Weights of a small transformer language model.
Size: 1 head of 64, MLP 256 SwiGLU, vocabulary 512, 1.12M parameters.
Architecture: rotary positions, no biases in attention or MLP, untied embeddings.
Each number is 500 + 40 x the weight over the matrix's rms, rounded and kept within 0 to 999. Layers, rows and columns count from 0. Numbers have three digits each.

# layer 10 attention query, 64x64, rms 0.21, rows 0-63, columns 0-63
535534508500459465522524463499510521484481452501535521498506447515504497492486494542511492554485535494580500476509526522485560473512500489512506524488515496504498489514514548537553485446474485
412473551540486461531478588552442473481557555515556508527483527445385517484507482510433510445529528533520511522483516532465491483484514519492555431509484386510531494505528503447493457563422497
507526509486566500481489524489467534537583578476510506578486531452396550435520519471520519481524501462551514508534486521469486489515455487475483471551502495452549513494517465512469547536513462
493528567494498489495478498467451518472481477471507492485448512524583455553484490511532449496541528430484470459470483492588496531435507516515531530496505553522508511479492493482485483524498535
459506476555477496506492549569505485518424513468510433430544443489462483576491433505468481539460476538465499566505550507554444493523535479564526509472476534478486494526495533482525438497444533
482525505546505492515503498466485536511446541488513485470530549476519485503531489490495513540520500468467482520508466478488484459506494501545511501518531554453512447553479498523527503500512538
502440495490495482508507447478499523520547511502496484520502526511497520483497488462486495465483490566510543486482482538437533476533501472485457524497513507509490535487513477462430484485506492
543500501506533527471511491489509497528574500541474516552458490521504472507522565476480485476505482521494565499484473488491468507458512598426465472497490497527475569483471460514464522449489452
482524534524498469507540606518467543496510535484526503535504522500442461527546490518501496516501451486504478538546475455551506493461475510523488526453535510416537511464520482533528485523455530
501531515524531538452464507507527490525473525492509467498486470481436474549547538543509507453492480563440480491526490510450464555493504510468435510476462516537510504423491469511561489512501528
477513500515518494474485495498506472481459517532532503494507548476436453556501498511481517566519482463465513470516492512511467484479528512481507474500501515536570448515473519486487523477485516
497442467472525508526586490519503541522534490465487498516507488501539538424506477470541486494466503531537521531497483480521526489491480515512455497519489533487487487483489516488514493482539512
519500456448487589449480479498488476475490520553535523510584475521535509488392532458456493458490489473476579502487512530501467454505555539481509504520424537511455535528508470533406479468467423
512474486520526467542526506521459556472531535471497490474482503484541585457526510536550516495477487543528493513498475464517540501520458495513471531493465544458500489491478518511518503491477503
486473437413526520477454484503540509558540503562505552526494479522505564483515487462443519478510469497476572505500519545454452462528527456509538517482487473497465540529486490472421499493492438
511527489449528508447515481544530472562539496512545542533525447546473490462495487542433479564443477520473559500497565573507454486502550483498536524523511473572465535506510487528472550497506445
524483459463561503424464446479560516525513545491446535549504498458470513482506530420539491486521469466478520424528492528487492525505483494442394552538519488550430582493557436506478632540621440
385461557490476449491460562530527546508543491532485570531529559469438541523442532415511512445449612476414559425472451599466485444533550560517564441607487577471551504587458534445467454580532404
472475527481532428534517531478486496578545509498488576555491514467472501455524524464515512523512531449503448487540449477572473503543452514477465490557537436463537552520543528509445625565515466
516582540551491506467544525490481468509580536494537470529506486498513460436476494467484494450567538472519496513484461504561555554495543500444380505530460530519486486430514462529487536527477502
521566509464479494496536457475491482528559480503528561534492522530531450512472495481479503486478453456513511477499479513512487490514501510505539497497550495531522527463521524505409510518452482
458639419469574538491620548452428533491539615412469489532410590574510490566659494528637402508589603411518542462496391490397603545389517421507507528550532532510547515424582453520450580560565562
553515557529572452560559492445430451446406526449459533581414420452569488483612469436498546474580483443613516550437372515379562597423505574446429433504491543500488548466586499573580554488483525
594541501436506470523524526463537563515598504442523452569438646437489489419534555458621506590591528436585489520609438514501557491489404528436440571504612458469565407510494483544463593486575467
515516543544485555514542517533473482484506454552574494415544451607475488538430498583447478511417442523481536533422576495554442458489526507540602413405437519510504480481487538449454343486367516
508519512494525470546546535465496517544512485438503502514462527519546507518568508487507500506525475477509439448489428527497510548466493513445419505471509543509520474455490461501539529480492543
485469498547517517491455512503476500460445534560482480482528457461505532578485481484466460403456472521502580531505514498528498540499561538479487483463373483475500570484475467515545435500460504
517503506586458527468528518513516490398405443499493540439513465501537546578475490506464626464428450514527533537507476548444485505510565530528502460420431589488492539494470471466554361488458545
499521554558473525533554597453465463446443506504457489463525537522577531529556580508515516551406546489553530535532427497412517520474528507476494486483426596438536505551477530505532434493532549
535527531477532458519500508459505459536540482449543472527457422511504488415525430543485553540579446492531455477498515461424543479449474532482486489485554471498485486481546466593509554452430560
464460490526461510478478499544512560429460477596487483454522593513466513564389479487472509429432535528487596535487553558535448451570536477597553516531473571500562427566413516485513347493467495
481486482481526497493463493463474517465491495507505501500453527509490483513517461480502474450534499496466480470549479417479474549491431517494479569511488458509519505460541474490453536500490520
506554417484590477501496402471436558458454500466451457616455540446506505558573451464576433444557491477514540471572478440444514577499416451433409608599507498460516436501523474623580596446576498
485478529493467473515495506525539478499485455530474476514466474506516467538483514495515471506511503523517499493480535515469507524468479514485496543507501457522486477488506498451512484522489529
477478492486501472492485494531545490519494462545513499523476480520474494526512506507487485488482518532521506488498542514473520515505461542469489529520489435557526489500530500468488513484494521
496536488514513510498531544504453533523539539498481511497474516479517507433535464477469481497501458476530525511538470458489512507478485485532507461513501536453517499524488505547525484491521490
507491521541500491506531542463454515453486552520501469475545490514499540466463456472498481516488450545457532519495504492482465464534538437510515499489506518483474508537492490523483496497450437
530514484513506498519557541516472523497522481470494519502487537488539528408528497491489502519498475473505489534536469448506507480481495489530461494492496521432489484521494486527529462485521473
521480521465513545448454474487524481463468475554500490498530506475471533546428517436504477490517529516483525409449505561490448501530532513412469532525475498555478512510535470456437497504561458
470515510523484463490464527513532462534475541465533485482523492464503469568552523497486517494526473484477566524540530496520449506445534544520522478476493495519522514464531485487508520502448551
495462490498514478557528486548472532450505518501493499481504536495559548441486503550517480494449523526514481523493479467485515502517492482545488503536515514485486518544498452488518504487495500
487519511496471516485475493486518495508433475501482539477526506500494456502496491538489501542483477495458496505511513526490480507497530513507491492496518540503513480516488532495492500502504524
478502539537532450519521546504499467488477467508524500471561512522502458526452504550466493542505531524459508527500533459485485456486476517554516473510522502489512464530459489522493488508437493
497484487454536487496492488521499537488548499481475512505495519499490550456503485475519488507495522497530533498492494484510532495499517500478485499510483527465466524515524460506484493485522470
453557482544497527488475547499515485546440485505530465534539474485439439559507521498485514523516493498455485495463533538498485477493509527500487511469472488541491508469474512508560519488472505
515503512418477529484545482466464546505530505475449564537467540506536524448471478484497570441492502461528515468505451545428542526488551483427499587510543498557484586509520401525441523506563470
486475494491493516446526444406550514454554502581490631597509493523518567412484485458502584507489482461527548476444411569434496415572481495544518471551439524495475567572601561493341578495576446
479467504475505456516520472505520454471549512518515545582507469554535537435548464564511512555456498531470444459514488454461495470475437534497514466491470472512560537492504507486425532461492540
436483474537423418573574546522563508488548507446484491525492567423479523461561535439525488509512592539513414559618406553529576499479463517532523472550532408425595426432491544436580482545535504
518462490412462511486466441500505512451516470559503539527506457427517491419360451454468540447524588524543511518491477595526449388537511484568540561499555445529510520628504564481451547520559429
482519529450549491498481515448515489494543520485517553566492513481524481475471488500535546536495554470520479484503503505514495444472466508544583530531508464514531541532562540500440550495507464
507503461497504537499437511506521517514469513464481438515490476504469471539474485455491510466500477535479498498516537473447529526451560506444440540436480517513492525451461427512519474500493499
534511469534458438586587524469448448489466482453451425500517527382509502457576506478463516466502580509570403633605453454541547530503485492512500460510514457425575449433501548509624489513469555
551518492450601582415453435520529521489453533455496483532437487519565469524505453448491483448506479492502603516423521578447488543445580494483434576487478573599433501547456373462519514495571499
454450541626473432463428542525503473444471496474483507498522468416447527577512462472421553477515381534505528526584542467416484552522466542452432460548453458435453526497509450570598444545447508
488487489573453534486531512559514521447493499486504494410550553433456520601464603493554463483449486520470534490571485504573480518530497540435502492441470471450510538453487451438544397584477454
457482448503541510448465448482550534442439406481515450478468480512495494528490427461461460418454454586416596463492560498456564566476569462539501573500463502553460455422450472491556499462488451
462510567553467405561541525510486508482561499520494512505479569517490512485509442504513521528543510440547454523510468513547527462522434478550538462542552473462547453505514606510495510518487541
444508565570407446568464574553449511422586489489553476456458538513464490533467472577548489601608447465510408493502470441548497474475460498483534487446577379493492457402517527474455455512414508
427492521606428408548503519483437424484548529502460424461520573435423516545574506510543481502507451464477434482586537395541539574530463478470470470540505440436533489419507523587572513559420540
541501505495478580461481465451522453455495484526475523504497434497553506506456506452494540503475463451521566480464474529497471513500563544491529516475440502558480583510507509452394501511527465
480427450504475504497514536488541540566466463529500510511562522481514551462539511498481546430446519474430482468490506478501429502586449460486464472539474562456523449562447504529531455455505497
508562551533473464493533497489401423499527576439431471582487497413481491460581514477558532517598501476590470489562451525421561547488453520417436476515582436469523580582612438625579605570473525
528506473510480524525524522513526489467485471493524470448533475478530513509490552527496442534479483525527504510515481478506499490517486532449481467466462512462479486449501519476537451497527482
# layer 10 attention key, 64x64, rms 0.177, rows 0-63, columns 0-63
467489416557522474503509527493500508517515538465454466500433586495440533509552548507532472523537449463422476518471498503577486511511455514533528472513486501471516495444495476514541519470562526
534467439515504528498465509527426555475484509544463551460498486507584511483455578562435474478428498518553478514448454537540535600523501433513533480488467575509481510544479504558539405457503542
525501510540464491500507465448460497541543484473494540486523501524506493494523478517477469485532517514559435523472447493491519539498526533472499509537539520555516437489514512618536532541519549
469475473524511511523482466458512435518477473532499509508537464528457492503496492471564495487513459502491469571519504479478482494484500486474534468450489454534505535466459513404512480522478494
517476478455489527519492488548503506452435497556489508471484490523577471532449531541502466505519484477469515487487535483503469503508508423504498503463522468477476498525484464455509437460510489
485552539452503527512481480483521439471464461562495538484496491515564451557424501540527483499545452459491506467507563541481463548524545478499505550492523472518476466494508480479515482484476524
543534495530484517458481475518524552490550542442512480455489487500484551466562543528479529471483515537516530446535462508483546494476515512526491517511492539528517485538503522540512548566537500
505499497500509487523509527485486528510554532505459472529534501486548557480438467535528521481487491503498446473535439498468519465549480448558514477506474537490495505501542479455451536502486485
532504523452440537494505467453562460436459431539431511513481458485515493535515557478460490509518530459455482444452493503514486479538534513500547478522525526494475509511498555536469504465531518
509520513444482561503515449486591442452445431588561524477555472509548444481438517533522499503459463425496517521507509509444511522502558551518573521485490461529486495503512402501490492505531492
482495563404410570557458506531557404481459418585449504447514545559518385561474534538515507489469549426469359506508553577498469512485565470515552538475572446565548512458468447507473478485496537
514477530566499458485546548439489597556553573439501467555464512461534618408537485508486533526486500531507509464447448420452544420512428466554440431520418504433479506538558582594463534476494456
447492455475534465506497533502510507526554510555475455457458552472578560493546444494499533497493459456428497542450518529504505539558461452449499460460464536454478550468476548474467503443500508
510508530559538528499494547479459561552522555491572449514506463457529547419552477485490426497518434519517595489515437491510548436506457513544433485503393547454468492486476503569483564517463438
471485424500551448544506504512470550518666507436482472517443499499510642370538452440551444525473474549514441508412505476545595509596415429503488496479473490450433569500565554566478526471519453
502500461475567543520489464517483483537659506450426549517402510486580521445454476480562490480455513508536535485435478387460580524464521532477532420425524532514455636541527533405439443480525486
552503477504545498512523478462460478510597456510418614562473525472587458475515479502514578459494548467579533514447532458418577479499535550464506475417513487490476544528474510519442448479474509
550453576427475471448505417474522529528522423565552515557464496504434501457511395439500508553610565492583476485494599538407487461517582472515523557571528483616480460467535514469460563557545470
520529530529528521528475433463532465568575489539499459531459531515448494478558401428554526506553543433519415503499486442471520479563505537427486499514558453477451463509574418509507579621511559
530507529562526582511486529500540455482478477522479450511517530491520429499487553587446537503475491472478482475537508502519489522515549613511507467529518549505548505450512446565469516481486563
522524498458504511498490499526548455468571475536481514473474516507471537441491512524495559524528543476462462478461561539529498491505521473460494529472555497524437547506543466445447531528551517
516568501560453508500420494438526485472419524547516352493577468507466521590505511479489532474509439490472462491483420532508429472532413459417471510499506480363502459485499541533523532434474591
523497558491489472495559596460533497501482522446550531536431491570525501518519405506508541523456505507544452422554607457394517491458536551510451523524523460505381492471598410591506569555435492
555563519543613496551551549529474449528574460443453522542401563490486469465595517477519499530487521416449463510438521390491578441475480539501485487504546566529516536551471447516531502491507432
527449544537580498550415532545500480502404467481567471468503462560522501520414517407435528548435454533503571480540514521464457534433553517550511466535441552587451448560492518498569458544483487
535540544523519511469567554547540487501456468490522530554444478536449477458511475512473505569467485482531478495471552456452520445511472506505500514526490527521500531492575437504565527544484469
445466522522468494500498574449479457470390512459481476486511455506560522552458560490445480475394387542473559467559430483579474571531451466541512484501413453446468512436557535612519496472454515
471421503452495515479512523536521505488396491466511526478483462547561537525492549484482440464460507549497540465534454516537464524461521424536496482512468450544452517483506513523495506496445431
466473646465472490454506521424508506426407502482498420514506465521520558576493511483458505483457494448477491463593490559500448507546473440578486517524486580430535455454494597462429472390493442
516594473577516486488558576540503460505530528481499542536546525435473451470548475588460471522460443491516481526465518420529545475498432519488493542473524526454544495493512476530561491497503517
495433491450516506502504527546503505546493485465504548487458494487473528484519508437480445535537464533461530473473508512490448527521554416545529552546498487609474540514527528475499538519516432
510498496427463517536561544466485509504592474498527503523544521463385474466538434566481512505538514490419422485531496490543472508575497461486486617533552464484484496504559422551441615481548512
520440429511483508499507477497533498510523484480488502535494469504455507510571493506499502477543478514494448528523457506486488515519497453501499555522527494506521477453536515510508521507469512
493456427520472485467502484510477541480476542481504468506436515516469553491528558509501484494504504517485481487514461510538542507499489524548528447528455518483526506501484528484531501463488475
502471441513485496469503514524510550499534545450499457493463523491459561482549534509462493486487514525479484499498428542561526493492493517513532489537488533468505520506477539543489519499499509
479497573475490484524495487476511463505512453545476536541564476476502455516452442484472509500516501486499500462477566537493445502535518477487462539445524476519491493458514500502498507551505518
488463486533524492501563437463511460556476492492477562533521503529480479499462524532520512536517464515511530546500509465450518491484496514506506484488484457477505477475515499467515470517513533
529530566510493490485503496500535501511501498519502511516481511476558495514496472500469524551527560496516526443489540492504519463537497493528476493542496537511484427509522529542495510537495517
500488405527490475532476533414486525514524486455495507510481502554426543505548497535557517487496476504525437493489445500462570536475471482419509469493507457483467563459513499482512526468487510
477477475455487520529500485498578468460473480578484533451541490537542485477468475573501423507461429485463482503515613476507451524526494480553552478453537458500463467500528464508516493504530515
599514450557510518488520527513467552511514544475499485538498472433503504457501498559504476488470487541546586430533454468493534481446486479483500512530448588450487508575520547466514504556509504
467549524380422554493523469539505438475443439524467535487469509549531419531488579506534523488527516504478483481466510532586495516491592520432567519501565489533579549531474484500447468486500511
523511477500419532495477476461486471511492452510428502505511519540445487544549500453495530491553493467500403487532470522457481530472533539461569520526596527502550553497440514429538539533518565
479484496581598437535532568494458563531577567476521506570472524434558599396479458463541459514527506537565537476471480437473543461553379539571456445502378568437464452517556525528508497492464432
475434537469452533474482462488526415446403461536478536484502510506503440556476556521501511578464504488501488490546506500484440527455590547518590510482593444505554519501489518507502513493523534
499524491509555456490507580546476573517543527497501508559484474522434526468547471504481525503517526560499535458488505506552560504556466515490447473485464577488494471467552571525469447458451466
502497518539537459513430511568505485487522525522547417459483515485490500479461486457456523542471482498494539506513542539491497498534520499557475483513458497521496452497477529512518470554502495
535511487499447523512483543535454510477564480560485477495521522497496521427484486472452571481521486457523476505492467521561567494528478531483519510503548540450466494499456463523455510433509551
479544456491537521531539483488425513529446507513474484461469540481537472474506497520533517457469583459500526547564484489541553498462480523533484458547519533519611406558492426526505529530406443
465551497461584458468454501547488496522565556470517479473481543451516487483451475458519477589492529462475532505548566474485474505503556498554519510530484488539500516565516515442460507560529468
502588508452491509497481489499469471457619491578503537479534503520504513481528493546472484556514532485541484500543478506473530526489489480453499561467558472506478466516469487451368481520531526
499485571485465517487546507477548465427439436450473555543538475464496494523531532516499556495558480516441451501487473526512493495569468526498493523503526502469524560418547508553527512405519548
504514538428527473436578474575571489527552487540588465539464525386449474495536439487535536558574494490394495482467553462471462366547533493485505554484523506566531568521517434444489590529505407
510452467502460527500532524571555525419472501459488525519441482547515518495432559490441454486504461569500473459453500555476482488508436503535492451477485500501453545403534459480579455463515528
518464489511514484522516492495482445492495457470497508527427511469520496519555494461493512447459482495444474476459430433547504518548485479483497491503482476483462560490523452570552522465486493
509485450442517534515444391451504485513455441555495481520479457536580533542455512406503563452519506532522535482528415541450469493486490528455547444487455502529471493498493510486471520502467488
467463581540466473444492553491506438421473488513495512548519428427530524557501540443426600518437385510463538494486489486564453487560445505500515516414454523442460581489463601533440424379519513
553492483577528508571437494572514495527457508489596451434523513532444486493509490479467456550523513544498495503510518500495491519468555513529484513574491493563488399530514449490642528618471512
509481472521545532569436472556472496487492503443541485414524484559526515481447566477496410517492553547492484490589428498551511566451529543547532492553487475546483484526491487499528500564510513
529498540500430509450487473549534533413454486585561457473607496438431498507474531550435509490515464577433523518483533599538473497585513475522520545511465574510619456481480571448532396447534533
499463488478557514499481518491487468489501498462484527457533496553557495542467512512468541454453493504460533512520496573485492514498489488448472451457512477513434525482500573550435478461488513
476502535540490455484522547521473528603464498548490479535493486481410491475524527487482515565446444435514538559450531481528490509539469446525517487529458505528568513516478547513528491497522490
494502518528540528475488471541486493450478487543500577566432467491494481493456502420408568515460460486569537503534514502487532517535466587516564454524484575556520464451551525433526389550529542
469529498556539449504484501478435483516401506474471442495497492473594489554451578463495527469425495438503581526508459496506487500441432566516512411487418535415569521493420548536528466407455479
# layer 10 attention value, 64x64, rms 0.152, rows 0-42, columns 0-63
535491487486517531455549519432475502468504488548485493521429472430539502513503534525548445470503535495468507492426475564481456484501495541393509517511494515493522553416447505531501461507448452
555447479433536442520537544529569478541495500534507435511522491442460500505480492484535517492464546461497530417523529435568526457525536564454462517514472537510585503486528609451490407453549513
507479452469488462507528573488503520480499504544515543480522548404459489518529454515469560456483506433452457463464475450492540471498511488494519490456468561504502434514556523463466474434489492
478537507495492527550498519561442521535495495505597445451522516450480518501506475529419542564555501449553500468542496472563515441492488434469526556468475520532518508531490481440547482538439446
541471590538525450513538489457431512484503482501541519508501503495489500488475460359576434445569521527488534561566404530463504475526513534497539509470499464487506429482534454402510460515550490
449492481490492541517450537618444489567506486516561408446549489494406506511559425422379505591533511453513425536580506513542564477466515457487505540508446527516521493536474497415564523530427515
457492522469481455431514483444522516445486595517557516541477508486531468471495489457516466414500505504533511498458423639477511530525530503471476399569517441509532519518574472538492518527611502
455443478456504553549571558514434494519488498534561431520519509456496500498496489487483543543497477480542506502491505522489485468534512480491513523532466505483525491559528490487526478434557482
445514498523556506436495541501505523472494527491507557562527496476524473481536459536554461443472431544488488533519500491498499586500505497565449437545512447448503460424445451520487474507541581
483476512473520489431528500403582484447495540533465570578461509529520485488487517491592441436443471526452507500420454559451479554548539511466473423490518445490511512459530526564461505471576523
477469475474515533525535479553468459581491491470585484525508485511471500497510577553478487581448495541475449475407492505540496443577531543518486499454480479538519450552487540476497482432475477
448559461539517501405434442439514512524505509465468610480466450562479504493525525536493456493486482563452512461512501547414522492524554475564475483445569426510446506506479518522508525508492527
511488452535477507547494560517473458588505456526406488467531395449503513518458491481537566519503494452496509411557489413474489449490504530564492531546498576473494407522463541427494462449536487
517516474493527576492477544495547477504523419553458511451472554524516519526546517482476520471557503509478487560463493523523484524458460432488592587498495518458390624457456453532527554485408472
526475521518502438472394418567485471528502506417511530498514488571471512506473536518530515549473518496454479422513529397535513488567541506514437461420539459510520428502523500466493522458443519
486479502466462487517556569427507514464495532521483542492445489471486493504475437496506436524508477435520539448463484592496534484529517472427521530456504481516481463493558514511510524554481406
511502560485546487594571427512494507578481472445454509575522535536465495495457530500548416594491502531534567537478555448460475475578476571500480548502477458555546439479470472567484499559496509
481422502449477526561511505485501508464483550474571452510456520494498504489473474490490503573521573487553524470445512551561481450534499478423500529486483475539523515539612513536557509541520421
549515503496491468584455421507479527528496502495533466410483484496522516504427508489484538570537503480582562425559521454481496423521493493484532532427523495560518505534556544500498489552504417
567525473491481502519452484545544453520504462430493493484494486546470510508535562499448505445481535540461478424454541531584500514487518479514486563523524540488429564524556495526520549432490470
554531503461565489469600490514497499487497434492511460528500534444509510530510579526429471530527493409537488445521508491506516457520515544417481579555524471495531534490470470481507448452425490
460483485537444484510515483520468487553501485450503485448506468540538488479465464457404614466520522478543482484511473535466515500455502496571508473603526517462466489612524501461514489435593544
501461487498432535472482456410457481535500458431520586490460421587467511506530542537437540504510575564487455471412466547510482438481470463492541529426504487505415546566553525520527548414446477
435469490506503509462474572453465510430495569500591524512469559541523490482541415466536475472504440546495479644415499514487515563511519439545541496444519436450445563461521476526538466538523493
519556527527481477507511453551406522474506496445579475461569525508493489481527471510489500480492433548508471548579528438500548525477483490601531504477516511467492476538483485436482469517526534
480505441494493471476485563454572539478486569512493478505505481462517470493535517482477506410540496504545498432492483584498533528419482467502469446572514565507522547506514572505498497495537490
585544548518556389494449355555531542530504498430532550490506561506472495509476585517467497463535551529512494441513499500488510483529483531469481464425532440560528482465509477505478531502420507
501487518515468542460553512494488451502511475489437519541490469572509500484542544502540434492414475546436460612444484506457485565510505559578516483526498485432444490503444506541508513431570559
503451499492558512437501550537488477531507505509549499438493598508504512484493479500529562433526568498436493555488481417507530490495521539472548441431492520487493490461510559477507499456509483
490465505485564513486522535536481479524488517502602434524523525481515484493479474418500474514484501483502508559480532519463535473553513529573443487503503420492523493489481463521525482524531503
454493493497500559484590521502501455546497444509396494474482499512499526507477514526506568536581545435519542510487533435515473453468496545458534558504480561526476495548494562518503506439501479
411488390448532528464536491480611521579491503510448531481481508554487505512519487554564578526516601500481555480442552454480464424474499492489529466492486501508477524518461560569500555444413462
431459519495526481521482509478495510490473578533584509552503499501508488467506443481546476543518472509497504476506472531478524491563543450495462448504490435519556456524534477475515456551549529
557577536512437506493487521488496490405516482490507443513509460503487522490489501470517404508477452480518508535531498539508491568447525464483497514481515540458481506444515506501528492522535479
496570497471539502521508449507521549529493559500576478479538476480441497477536515604494543534465517529456499455464544488551514501414522476539491526538511595454517495522487479468480476408576538
515517489521519529431470490559488467590521453487470469477537459527424508524563517491424537530522578491433447526552503485525525460414488527503478510527469571498515509520413495428528547454401555
534491478537515452475467487425485499491510496469474582448461588456473502509464511513385507425539545487453483461497526552424562492470497529490524555463537535511471523540550567471472466549512510
525605589479543443519568520519569542456513532564540418522548505533513483513538510435520448511504428447521551579595476517508529537426462493519496520539501498521506490508449414491498526546476468
517543511522490482467552472484503502506520477544472465499451432482529526528465515475577497528435479433484566555560435474415418477512568576484490485517518476512532475477425483496481471454509487
589450487519490482524459432499454537484500471437533440517496492574531480484442506433515427493420521595543466539492476553457497525510458555514490444508518451479538549439462540537503481558448549
556463551471443509505488538545472491475504477522500537519490462406494518498516487561490545522499462472534468482471452450532419547514506461425532551529468518460514545402482477464513427420468480
483524532464500477436503476579587471468497529539466470521518495507536501486501493498481549527487449439536498459539495478504487552536561478463414421583505456506553506494517459550521511473560552
551519510508439512580521497446533523504498517551479468543454402496474504516524573461489383569446379548533529495500473531480472520521500501534497534457492513521497565473494515540529450507548457
# layer 10 attention output (transposed), 64x64, rms 0.155, rows 0-42, columns 0-63
517464496506491484572537526482470502502443451503522553506497526521491458453515450487461482505529491524523434553492467480507525458518448478569511477490589441459511457615489498550520547532488510
454521480528458549448494428504504452511523548448495443544507421561533443516486508531456402480534471487467524497507486518474506445519517495562523437437481438468371515507477444474459530533458423
481454557510485547443478480532526490534463474490507409541482446565508502495467508499494532505520504499508440531501550519455460485485480439492502512471481504503450521515484556422515518535494443
566519445519508593484468547518505502602474462492496446528542463500472489513563520424435518478532489493444546531529518537464488520487543508462417552487460538492442482462495462575555483505497460
532548529423418506505508529570520536472591454515466503527549492504534498498484570536466536464497455548510473524474479545535482525576503500474455451468475491572497450545454536533424495458492424
613545456551562570469455535477527486541485483467462450515513501481395485589527524484473515452519494501475537464484480515478526496478512499406394522488474545487450530458485470558591435506556432
549463502512450463538491497500505462478569461555480532502513566557512500514472442537491499526495430520459517518481552443566502424546453487516638524495575464462538502547396534460374490470421451
564531476591480501522506498489535487518502479515501456527500484534497487476532474464446482516507493453459500535537484523523534532517496493491457522456487422479472509437459523531519493472473447
559486575477572398498493445438469523413472486512473596471466547560496536572433500508537522462502516464510447486525491536504457489504485557505569480499536520543542578506484535483414538499513515
470452551532459398526515488480490465419524517531501540484481539543537495474458466544530474542468515500522445524474523460533496417544432485576630450537569473485532470575450538438427500493472509
535513391548493456466463480459539465490493536558493513557527486545501549496578522480501523526446509484486467471507477530449531520481498502473462505532489401470521461509484466451575543482513464
528479510477505421480462513508529493436496494484473529494479500452488591580509511551610593499483569481555528492471483498474507442433448518502538462574497530497592469538539472477479494481512577
494576525518490520495518446553484493526458538424545473534436462515544536479479538551509548399454478503514482485536486536479527583443505529504425471458434458549457543430561473507517598518509530
471481549515538537497541596505464539538424494449467479484510525411412429460556530529511490601510609487518439526538492441550526482536470492486454544481522575469489454524569511558614449552545581
441487435441496477412512473498552496522469579516487485503522427487539590577510538517481516444439499527501510446460495523415474486404492501499527462535386516565532531524513462452507475472551532
500438503565471508513482533566495470564525446522513464501514499541523480443490494505474527488562490497460488548503546452461476462503501428524507462544517515483481418552456538526516469489440487
460542500482497457514485418427517479439646499586564584482531462514552505416525510455524440502467503501453527491505480531498471591492548513511440415553443457486484454529532482540496498447462487
481502420548487533490510552507496454577542484565510451518548504496506474468537480442411480565546486498427552535495510480475509483545532451514500498492502458415506466517436531548519437445441488
432516447475421569453512501566534497588523521478543454534538415456572483425549512467455508496517446499462595547478534490485467539496579497539450513483435522508487413474500431521497493465453524
432466447472541508457517535524483533592510550458473468488518522449504535509548484544528471582497576509468498405526479478511542498478477490503526509511502477462479540493545485469570509486498574
525418507474477484552505490494499511554489458482515500502556404542509420556589473502473430474527505488480501520562420501518555466422461489511520522489478447465456477522535487547531477522510429
518602460512484514520496512563543510485487488479482446507467490481516518546513527587539520445470435492509547462532501500555570564476520486471529568458463481522521602378552532444482522479477467
458484422546504469491479569569519472464518514531436444534507530437509619499618468507523538582488552525531449546482499482451575490468455460509490520529516449463558482525586552510610505493534542
502504506539496470464506572476519559410457435539393492480520560446432465524451528495490546590579545450478458526481494516522449454570493471478555513524549560511592458511440578515476447435494514
512508482422498519463481496524538616445513497471440480501512484463518488542503540470516534496532498485518517465497472502501455573487559518427451524494462552575505520439479491434455511486508464
542457512488501552514460452523444455550495463480501497515444559539455530513443441520475469468528478468471524493548531508541494421511505531534548553471618469471482532470494493458449538511454504
448428475316478541417470466499561496570556486539509537506577416494543554517543488485496484478443467531464534476471534510480465443511523512521534507517457525517517481590535420453489470515514463
484532524518528389545549510454496528345529538490482537472468560490496506492493504551595508523482546499562400439484447485535541527504454508465518465526535476523588529476517538444521549498530529
500543495489476523453561543474565506504444508499478474497507450502447512484491581530449512551500494494550434521472496520481448473570508446487528529445477521533470518523481469472509469559477474
545545529522482489492531448426533521532505514520452562508541450493438483524507531500476493486529475486432495501487478550519463513539519523483513494492468457495512489486442497494461488415502456
473554504586469519530539545484480474486525506493552473468470463498476481422538540515489478497464521478557503553545480510471534545437494470497468512475488475473440520446593493548543475546453531
464517509613496509470469460436510399484470511558507497541465469484436557443513526507516474551540578463577496567526502424488535466495488475500520479524460458420531529534607472496509468592483590
562534478550478481488436506495505460478511470562482531531511514550499519571463512456458508484487493481453540516478531524489476442513489525503532461509499490492504485519410536510425481461502428
512433508504490500565552529530441560500575517443490471476522534483553476477455464474495497481542466516511486475500488524526503488531514510502497511534558573523513489480462488520517495457500526
530498450486468481486457503454476543486537484510456499519480465527579530549506476460535469565574536472527507419486505485508527458489480514503470508477502506470476570460526471417476525526453540
579528471482554539517480494472487487492471508474464505504475511476406543598534514524518496446483513540556492441491455524478558506460469525418419526497490503489448574494571457535584493557592478
473491483384464550508478531573573547526463441483497434459480436451479468548502536551575570536490542516515528496473504520475492446490513408531507508490522524481465478529505522461501435490459463
534452567471439501532472467511430531559579509519491565482543539542492457468477496490505431431588485513493509457534512480570462515520504557419484531510497569525463414463490491503434479529519454
513528551514438455559554474484513510458498527477550523521505489514568460438494488544528526398505441540597506511472467513545539535490438532517518484537461491528549455507511459525449559536530502
457522456417535490542515435496536496445478520508485550531523511417504507507483465511481464488508395502482504480462438485542493525582581502554480511534529478531604484551467488478515527440552483
472443481551576497488554541508463541463444464487494435523503507526587437493546464477416481502510491514489427516507516513493540469506448506557517511450536527526467513519519494588552574505558488
511454529571514455503544488427479457503526527480547527470493505572510481572491459512493410443460451500477551488485516465533520440454456543518646520487485531481483554455477461468436472499499488
467485495517484474516477465511468495482581505440525469530522557488570505442515434483524470489541522499488504501492510536518495494511509589532447465539554479497545373467491462522520585430511550